config = dict(
    d_mlp=1920,
    rope_base=10000.0,
    init_std_qkv=0.0271,
    lr_head=0.00949,
)
Each number is 128 + 32 x the weight over its row's rms, rounded and kept within 0 to 255. Layers, rows and columns count from 0. Numbers have three digits each. The size before them is the row's rms in percent of the matrix's.

# layer 4 MLP down (transposed), 1920x384, rms 0.0689, rows 881-914, columns 192-287
098:131161147114103077137112118094125160141098117118086119101124139122103142080134214120143077108159093051145116083051168113134106095145103131122114141117129089118125123136123176135118107127109146096112121150113157103132175097107140150169187131115103118101104108097124127032070130075131175100
099:172160093131154099079124138117190148137174169142135150113097119170128134086066066111161173103141114093133178110125099099117137114120145103148145188140139108099145130157189145095137080115089101181196126080171111082110119113178182121106114163185120140156130089120084038146082120127154057080
105:148138159133138120130149084130178071184094094135146129110074099116118141092100125099180092148139158122163157100132142114127160114123188109145114063107123111084147165113116154131087094144096157169158152149138155197121188112154131135169116158127112177080104093121161155164107086133186135125
106:157158122155178137136143162140125156159109176188118109148104115099121111083125133135146082155113103124160146110129118082157134121166154120181127166144196172206185134147162083170122104170155117116133098138110102082077148142124084122113079158107121089122088126151104125125117125051118147150
092:101158071161185140108124195101128138177169096144074143114143195172155137084134090138138183138152112100129113121112124152129107134118138097156158151194115140156153082104205055095115096082122113139104103084164105112149138127155123143126092185133148156147100102160120094093143167099166059174
104:214165177183164121137114140154112122082158124129142139073141123122050123079159199193117115141093151150120139135172113166129146168149118135119165101120085147105031124109150158120112124050103158132128108106181091116124146156087125087089081160114147097114127067128083162152068119149141182122
100:155189153215187133139118137121106152101094094126145101181084098177119153181106102222136136102092142104155107132095123075089144146155183118148097150154165124180100143162111133107062160173096113116130118125111153135131099143111132077116123143123129173157105148145077101110099141149058045098
116:146168186084086064121126188145131081144083166160149045142079184143142159173115165123099149142188141071130103132157144145131117185121112109116139158149145100105159143143068084152050157120105137132139149182122184079151115064052109117108150143136169134082058138122167123083095148102146059157
098:089141145068116140125122138090073154126120090138094131100148098128138149125091156110149154141165075153181157127166132151154116165162078217130095161094059116082121090151131108116126117118115188129162123142076134134156123158179133120105084117153127056116175130122128121115203133112207143109
102:161122155112123134125085119077125210127122105119113154103168141135129129112153174111124141108084145139171100087136123116217146128128107130144051128088088189169162156179065144112109130065060162100148124082139087194090102157115124092140064172087131151121121107146132136167121129146097071135
110:149099169113093173152091192076127128107063059128093143099127098180076130144117097093142189085165085115203101146077145116133083140123145119136133130120094157117157127107112172180064108149111157139172093136152102162100144148089141158145133185150099128114108137120161128127102174135082078120
092:103105159086106096154148087082138117122120111115105169122112077122102159104127203127113125102120135161151033124103162131117119079102114137153136102116132146145089114047097185106119130070111128189105121138122192121119145115142142141114121149148105169095100167097123117155081155124183107139
092:125076100126165152147105160143185154107131100126174133204088127133179104125138214140104185160087169119152128112122115095151186146130125159158145183119163124127139194142121093101167146167155136167145145102169194110096122167187137135144162110145150130137087104156091132185133145122179019174
105:122111173121181055189147109142150162144112138161069179135103136163159141126138183088098143183157109114138100134160118128221132153168109108076131107175086123151158073138111175069150173153142090133112125105178197140134112104067127100161116148124154152121125115158079130149106062120101119173
095:124135157084117108148156168111162120112147137118169175089153109181152156132100037189131167164106129147093145120100123110123147169169100091128088095210091100143123054142134159137194126091138108123157116145164114074149114113106163178104135094181161105104074155122128153079151190121118150104
073:117083103148096160159072149126166107163124123176102145132067141166158069128130158108120170132098119076177187103039175128106147134168095135131125125152153099115052085088097112132172127080157099147129110153135142138149149115186148114140140164147170090123113148054094131073205154109097154124
104:137126133132098153094167102200190133143119140123125201145103067174082161123161110116114157126148079088138048117083113099144165090124213155121154139175095169086104079091085182143124126114143155114119133115112147167141172102180140099179087118158110175121136088110057144137133123107179091143
099:199105156080082110076135185083122151120160105082145103108123157152163093155158078121118080105170099138170107143136102152086136119139152141198117092129146166088179149143133122122084122113130099100164092088121148215123165162143114115142099104082141111098165100099128138100040065146069094126
112:143135097114163087062121116168179119127156140150139077082136065102109100160147055144152136178106131164092150111084137153113106140090095124114115122084146172084192144189167132116132074138142186126104080104114179142088121148199107127137091152149132144142114084069142112125158076178195126111
097:082130138150072164154147092135126082130133134129160153126135183154189130119110112147102080123159140113122148135126173130143147099147089088156109132179116103118112102129137123185145138057154097167100122112103161105068081126142095128167169151107102112077100070128139150200196202119128120103
117:116158124127172123127111152124118163095140129098150123105133116204127115116108117094100148123136123155131170123095157084120199080129112110213127145116136168115177145151121088140093152150099104123149113135117076088113107191095144100117124073178136102060148102118143090094119132138142087155
101:154220138153192085105141109140096127160080119088158104100124108162156087123134077126143117143098111131130106161055129097145179140094091124136157107181145103116099115137133171119064080124212052114093109119091133100142092142122089134186121096121077088102178100133048096140169183064066103136
107:115052084151105144174087143126135140139141157154154149174098193178145119097122126157154166169121116111099119124098131172118098138128197130085109134085160139178090152164122116113114050149153049135110156153091127160126112123121103181145052111126153094172121091138111125109128113159200106141
101:146134152058119193064111175129134200115180081106118150132127077133137164129106159166171169170123066096134126117091148119115107147182110143046123152127115146155140175085150110106139086103078090106116146115152138144079126104049146161138118162135094134133167112190165157116081158116157036115
094:146138155132120116172101187088099108203160067111089154152121140137135137106158148133163133114111140219147100079133078178148117128126104101170150140085129116140186087113178096128084120074140134125190155097137162134103082133117073091118100104109163127146142141092129099098125122119089134101
053:105080026100117103098155133135141131114185098155112132075105168176157137089087128135095162150161159114124119132106103120148144140108124070161107119054175130130081159172177093177106136140130133071150130123164183155117196160162202140109130136157201086125153084171143153129121089179086110111
101:123104141139116144078104154149144069182145131057206154126083177199138176150146157123143158136146120164123135125115105127112142100189183150145105165107114124119135159143133096121098148109164139121115122131133132137118098168093177115093125064138134107162170137124139157145090165172134035136
100:143129097153133117118120104166123139093151164175106158090093130171155109117077173090160131114133109138056107144096125107146142121109079105089113105110155134117089127130151134154084121158139148131112110207150122143161075114145129107149154136201169126105090158125123095092151129114102206094
100:121074159133130157149144098171108152137153150091103112130152125136125126118143095205088141081137184099067135177112147111148107110066150136135042185136183129175110144152105134129099150142127139204113081116151112103056096124158139139110068140119120085154122085096131174180073089113160162140
101:141123075097127103078122149075103184153163066156119073172092169196160082136151118105120154132116117047082074162109119122153117058143122128093097166173107125116041143136088138138083123142147136113167134116196105097160102154155150079102089143144111137104125107149141121190140185145136076098
052:157141141123133112166122129168139166159105115186138042096107130125112152122117173085168140144146177114143124129141124101093129157099161179141134170146155079120123121064165152140077107148137116170134113126174072192104174136171173111110135106142063094117180114197152114167107155133125159129
101:101137136091086099133178139174062081105080120119148156081147090138168130167157191111112108160078148087145096110156152187149117088140126098128108030168115106153047111162118149194110128151142179115143091146088103130166134124147134135147105070123140100138140088133128137113114143159116142203
058:132145136091136105171094058085103132179152167098137114176153085116111193143066131151106155126122086136153119095108145158125120121094120066181166113116117137066158090053132170158163155143193135154122142125196118164126086104124062118157097170105134085189124138128150189134189173129135108124
097:181136170126134130133092117146085088123133136121095118121109138139148125121057106084210155117132138129146104089116110139150092103174139119178147132098148125124134138132140144090111120118082108094110103126082090127123111123165117143134102078120158131121108134111137139114072193078104089066
# layer 4 MLP up, 1920x384, rms 0.0713, rows 882-915, columns 192-287
105:107065097139132149173126141097080151124133133104147121137161173109225156139137148163144124091091116106133153151169095136188116124169155131134141115111087082167171106184143160126126145145126073184130151197165084129124172063097140110114131151124132170163156127160101170178073132154184142108
101:124144114120113143146116128182127135115101164096138166084139145140133105137118123163140157147105079111099127083121161105082125159161126143120129189097116152131106108147111177170151109147134144118125201123073161160075136107155165171067076105055099144139184124167119116150113140146133159140
103:195149076173104083139101139136134163180143154081084079169156146173131141047108175140125100107143193140115090176105141096118131126116131168085127144158177140132141132141116158141114138103162095190143146133095132096146129138143168064107122111109138105157117113121109121110140077136109109121
099:141123172121118056130126109104125124107164132099151118153161103134176110128127111150115116094099175079128134126136131165122097097155146137076107117152179111107182216150120151081147113090141174095175084134114147142158091102130154145158161091106120139122118106151121073144108123160136131160
107:162094124120078149114116133143088165093114105111127152130112128138095141165119157120186136084118081120127158176082089110070144202081118154152161080120150111153105130074155156147083125127127141103140141111134078201114164159137103108134185147136108170040131146074192065067106125158138098130
104:139134114117103066115128116148171099111135152140113179127143135110129109096118178146143111106165130136130139133191126121098130153086081057130087167141104115095049107136098112111143115146142104141197157151088072112107144133133176066103103133165117087124108128160098124135111115146118166159
118:083147157090139029148129115112128139117134155102098134116141187084069123133108153132148171137139150175129086141106089129148063093110121139085098181176136086119174172134179080079103128133160151146110137052072149126144136095072146131089142184150208187066156160162111121125131135110104148136
107:129091120122122102054097098188164126115173146092130138170085174140155133147097124140099093063081125115125108133105129140091125083109047143132123145114133100127217138182103120163150103175153116092120115067174142126147070139112149163133152075092102171115142131170131146192113105115127126146
105:202166093139154137136130120117104108128167193148166092131158123125121158064132116097112112104162088112098172091131088075130151151157198147158160108159162119118150119151189128125081186160167128207134068138118194109150194123143119114150141197151163129110160180141172211093072108139134137107
109:116158097119117175121131157130170131161087103161113139140134095127151094095131149082179132080148197169137156181106143101114088163196151106147100135088110126122088119087074136167159082076124160067084118107110088117137170135152136098101098112091086156100141166155097162097136108162069152039
103:151116104133042196141126081109070117167092148146119082147102139110194137140177184065108164148091117152156117073086152093128156147149097136092139053147115122119112183186060117136131143105148148121125121171074122111093094163129117164156147135086134147142118090154111132119137169082168057097
092:119135161140168137142133104073137118101071151175121105136133128080143119160100106195120122089181142164142168183156117155153100064097131102089075115150121131043109137118113143135116085094135110127131107115098127204166193157073106104151087219123156076132124081109156122131123140091103118077
105:100109115111157062104060106124078104111085211145097185130080136152101116125136044133180054123116124163160133107157133117102104130151117109138159117053110120106137143080112115154058087176130147104154075121122149107190119149164119139181133142105167065113138173209184134134142189087127142131
102:127125179135079120116155034166128129138145107109134086137126103133156111097141169100126181085107107134135067052119106229137095119168118114088066155151078139190156150102134133107141144120093109132097074094147158091123067142122113162200135107107081172144138146129136146125124095147139103152
061:099170141125080129126157089124110092188182126151216082097079112093109118176148141148108114112115006124114118138106086119143102124149137115090085129135119092217114186144106155146159116129150093143121149142038114093146092110101173119113191131134007088165121139105144169091122106164117111084
105:132129086125127149112130134147132101108104084110153113108154166113147102135182191077145078129133117204154123132134097084102110103104099072073080168138129114111160085142140095144153057105121164118101079136086095171137110132208122063085108097116085105137149113112111096115142101112138170086
102:157162130125158069139182112050139139106149111107107121089114130139145165074064101152133190064086119126166123132152197094172080104147141102117136147145179103156151109129097126160170108122149197183099113114211113165074201134139130082114083157065126110096091138198154148163143184155097113122
117:091144147145119132160100071184141130143158152131138184185089141116150090169111089097094121133151122097157131122094134147109170161121125101169095134106152130122069086113190094100089133103119127162069165097106123124161157146121099068115079129098122141163100147115127126134151160144081140104
102:173062199111160167114123157138064169178118149145146135099151080151097190118150152146201106087058136139149109135152135160095135164109120162120154129123167136092136183140090093061202122191108131146153112124169094108207158157155152116140116089129132178150075096127125160131099152112147136190
112:125114112114163143075135070155103146133113153127193099112172112108121144114105220123129144093136133212122121116136123175090132143124113181107108114116104061168123163126113092173088141140100100159089172114138128178134121116092169112099083162144134137164155075093143110185081104087142163137
104:163146175091104123126146124155152113117173124146129110114146140200116135118178097115165092112159109148126127128131139080162131148085113121124108180134132119157108044120115065115147105089117168136079185122141030176148066094137173152128105213109146182113149145142082105126138123145176130129
104:109118106148115151208094172151101149120201121142098159140139103118136160116138118157145162131151174149084108135117098163104135171139110151133151141072140150148121082086047117133138136173109074165154189109115124226127123148130117127182066101152156151148159060111082155129147119120174159136
110:162112126142145098190137115161084109161126161101119090152135130107162086126118108146110125117141151096161085117133091173153085129101141166184065126135169093123153103116132059151082114125181059122180105172132128147164165081186078141146225106128153133127140119181185183156167133133138191120
099:117148148152151142078091158120133170147111152149160110062157162111146156193122133148102183163133089113122136173131111107154134077151104149137151148167125113157109164145128160134131125167111095092111096170176106127093150068181153153142183150164088128125172172127131171135080075139097101121
045:080149142120126165098106043225119150129109162125104142190163075135143134129112120111141112144132188167131152126134134084163126135128147140098147079157148129160150140152085090119151151070122140108122094186118085156139127114104136134137162181089182099143124181105168091166147128129158146185
097:168129070152093117137137118125147155113094150199075129173179078122134146164116135076145113163098081113121200142178151126116148112121108161059153128196161178132112140075064161097198210138125119116113124101159118135156115157115106105115113167160103126121126082151096121148090176091133140114
108:108113091120125075100104088152150126095140169137109131166095167128120095107136078081077200130089151097168086073111118080095130113128105152089143112136130162091040180151160123135190138148125100123146120142162145150163124088100149115134161105097056106125154178156131127087115138114130144119
096:152155131087149149189140124183136130134164079147167119174138150180146140148101119185122115100187129085058167147091072095132165163129074206094106133120148158178171167081173138182138146117161126147180117175105094154135075127132129133187123123076103188153122108093133211103149095104143176097
106:159147137107149104115152114059112141128158115120123117136129123055160123099080184122185080125140144172185115138156125139075128136145078198159138113115116071122117083072141080126079124110155122179116135163067110158120226076071100091187141127096077094103094107162132148100106123128096118089
045:082109135131072174176136066061075170103168127077115125143176148111167069038140148128150162091154054094110109120137087158097107153151143106071112060118175122193158158186205101157117136132157146124147163108088126132151053151090162172108138089119126106141099137120098167140111102105102183110
099:146164089117092122132150116089204192172107159168142052121086166129121110102138123108109091123133101169130122130210138055139060127139190139134072127031146105106147177135149119091154128135125093152088064139142076105138170115135131089069164153070118152139069075119091176124176124170128114148
052:156108086148089146125064116108155128100135164156160121166137113115075119098140119133138060095108107091112154120193131178112080184117142088124137122114104108144103147204081117121102169129141111117052137099117129080129157164141138149150142115140059147116115122124121157096097094172084158127
096:122136100154111079163114130139089105186094100152119068127114103130134119137107108192123096132139099149189152124051129136142120168153197137162164163133192155151115105097170150206153145137186092123088215131096079105118128075101188105113134121125147144189182152158154202151112076195147102120
097:093178092124153123119090110179119147183091084111094118092077123202141135044151139091119157146159125165145169160084162136115115141157052183151125077118170117128086153095173129184147069199151160145137107123138151106118081135124150138098184154092129123146133117095088119116112156155099068076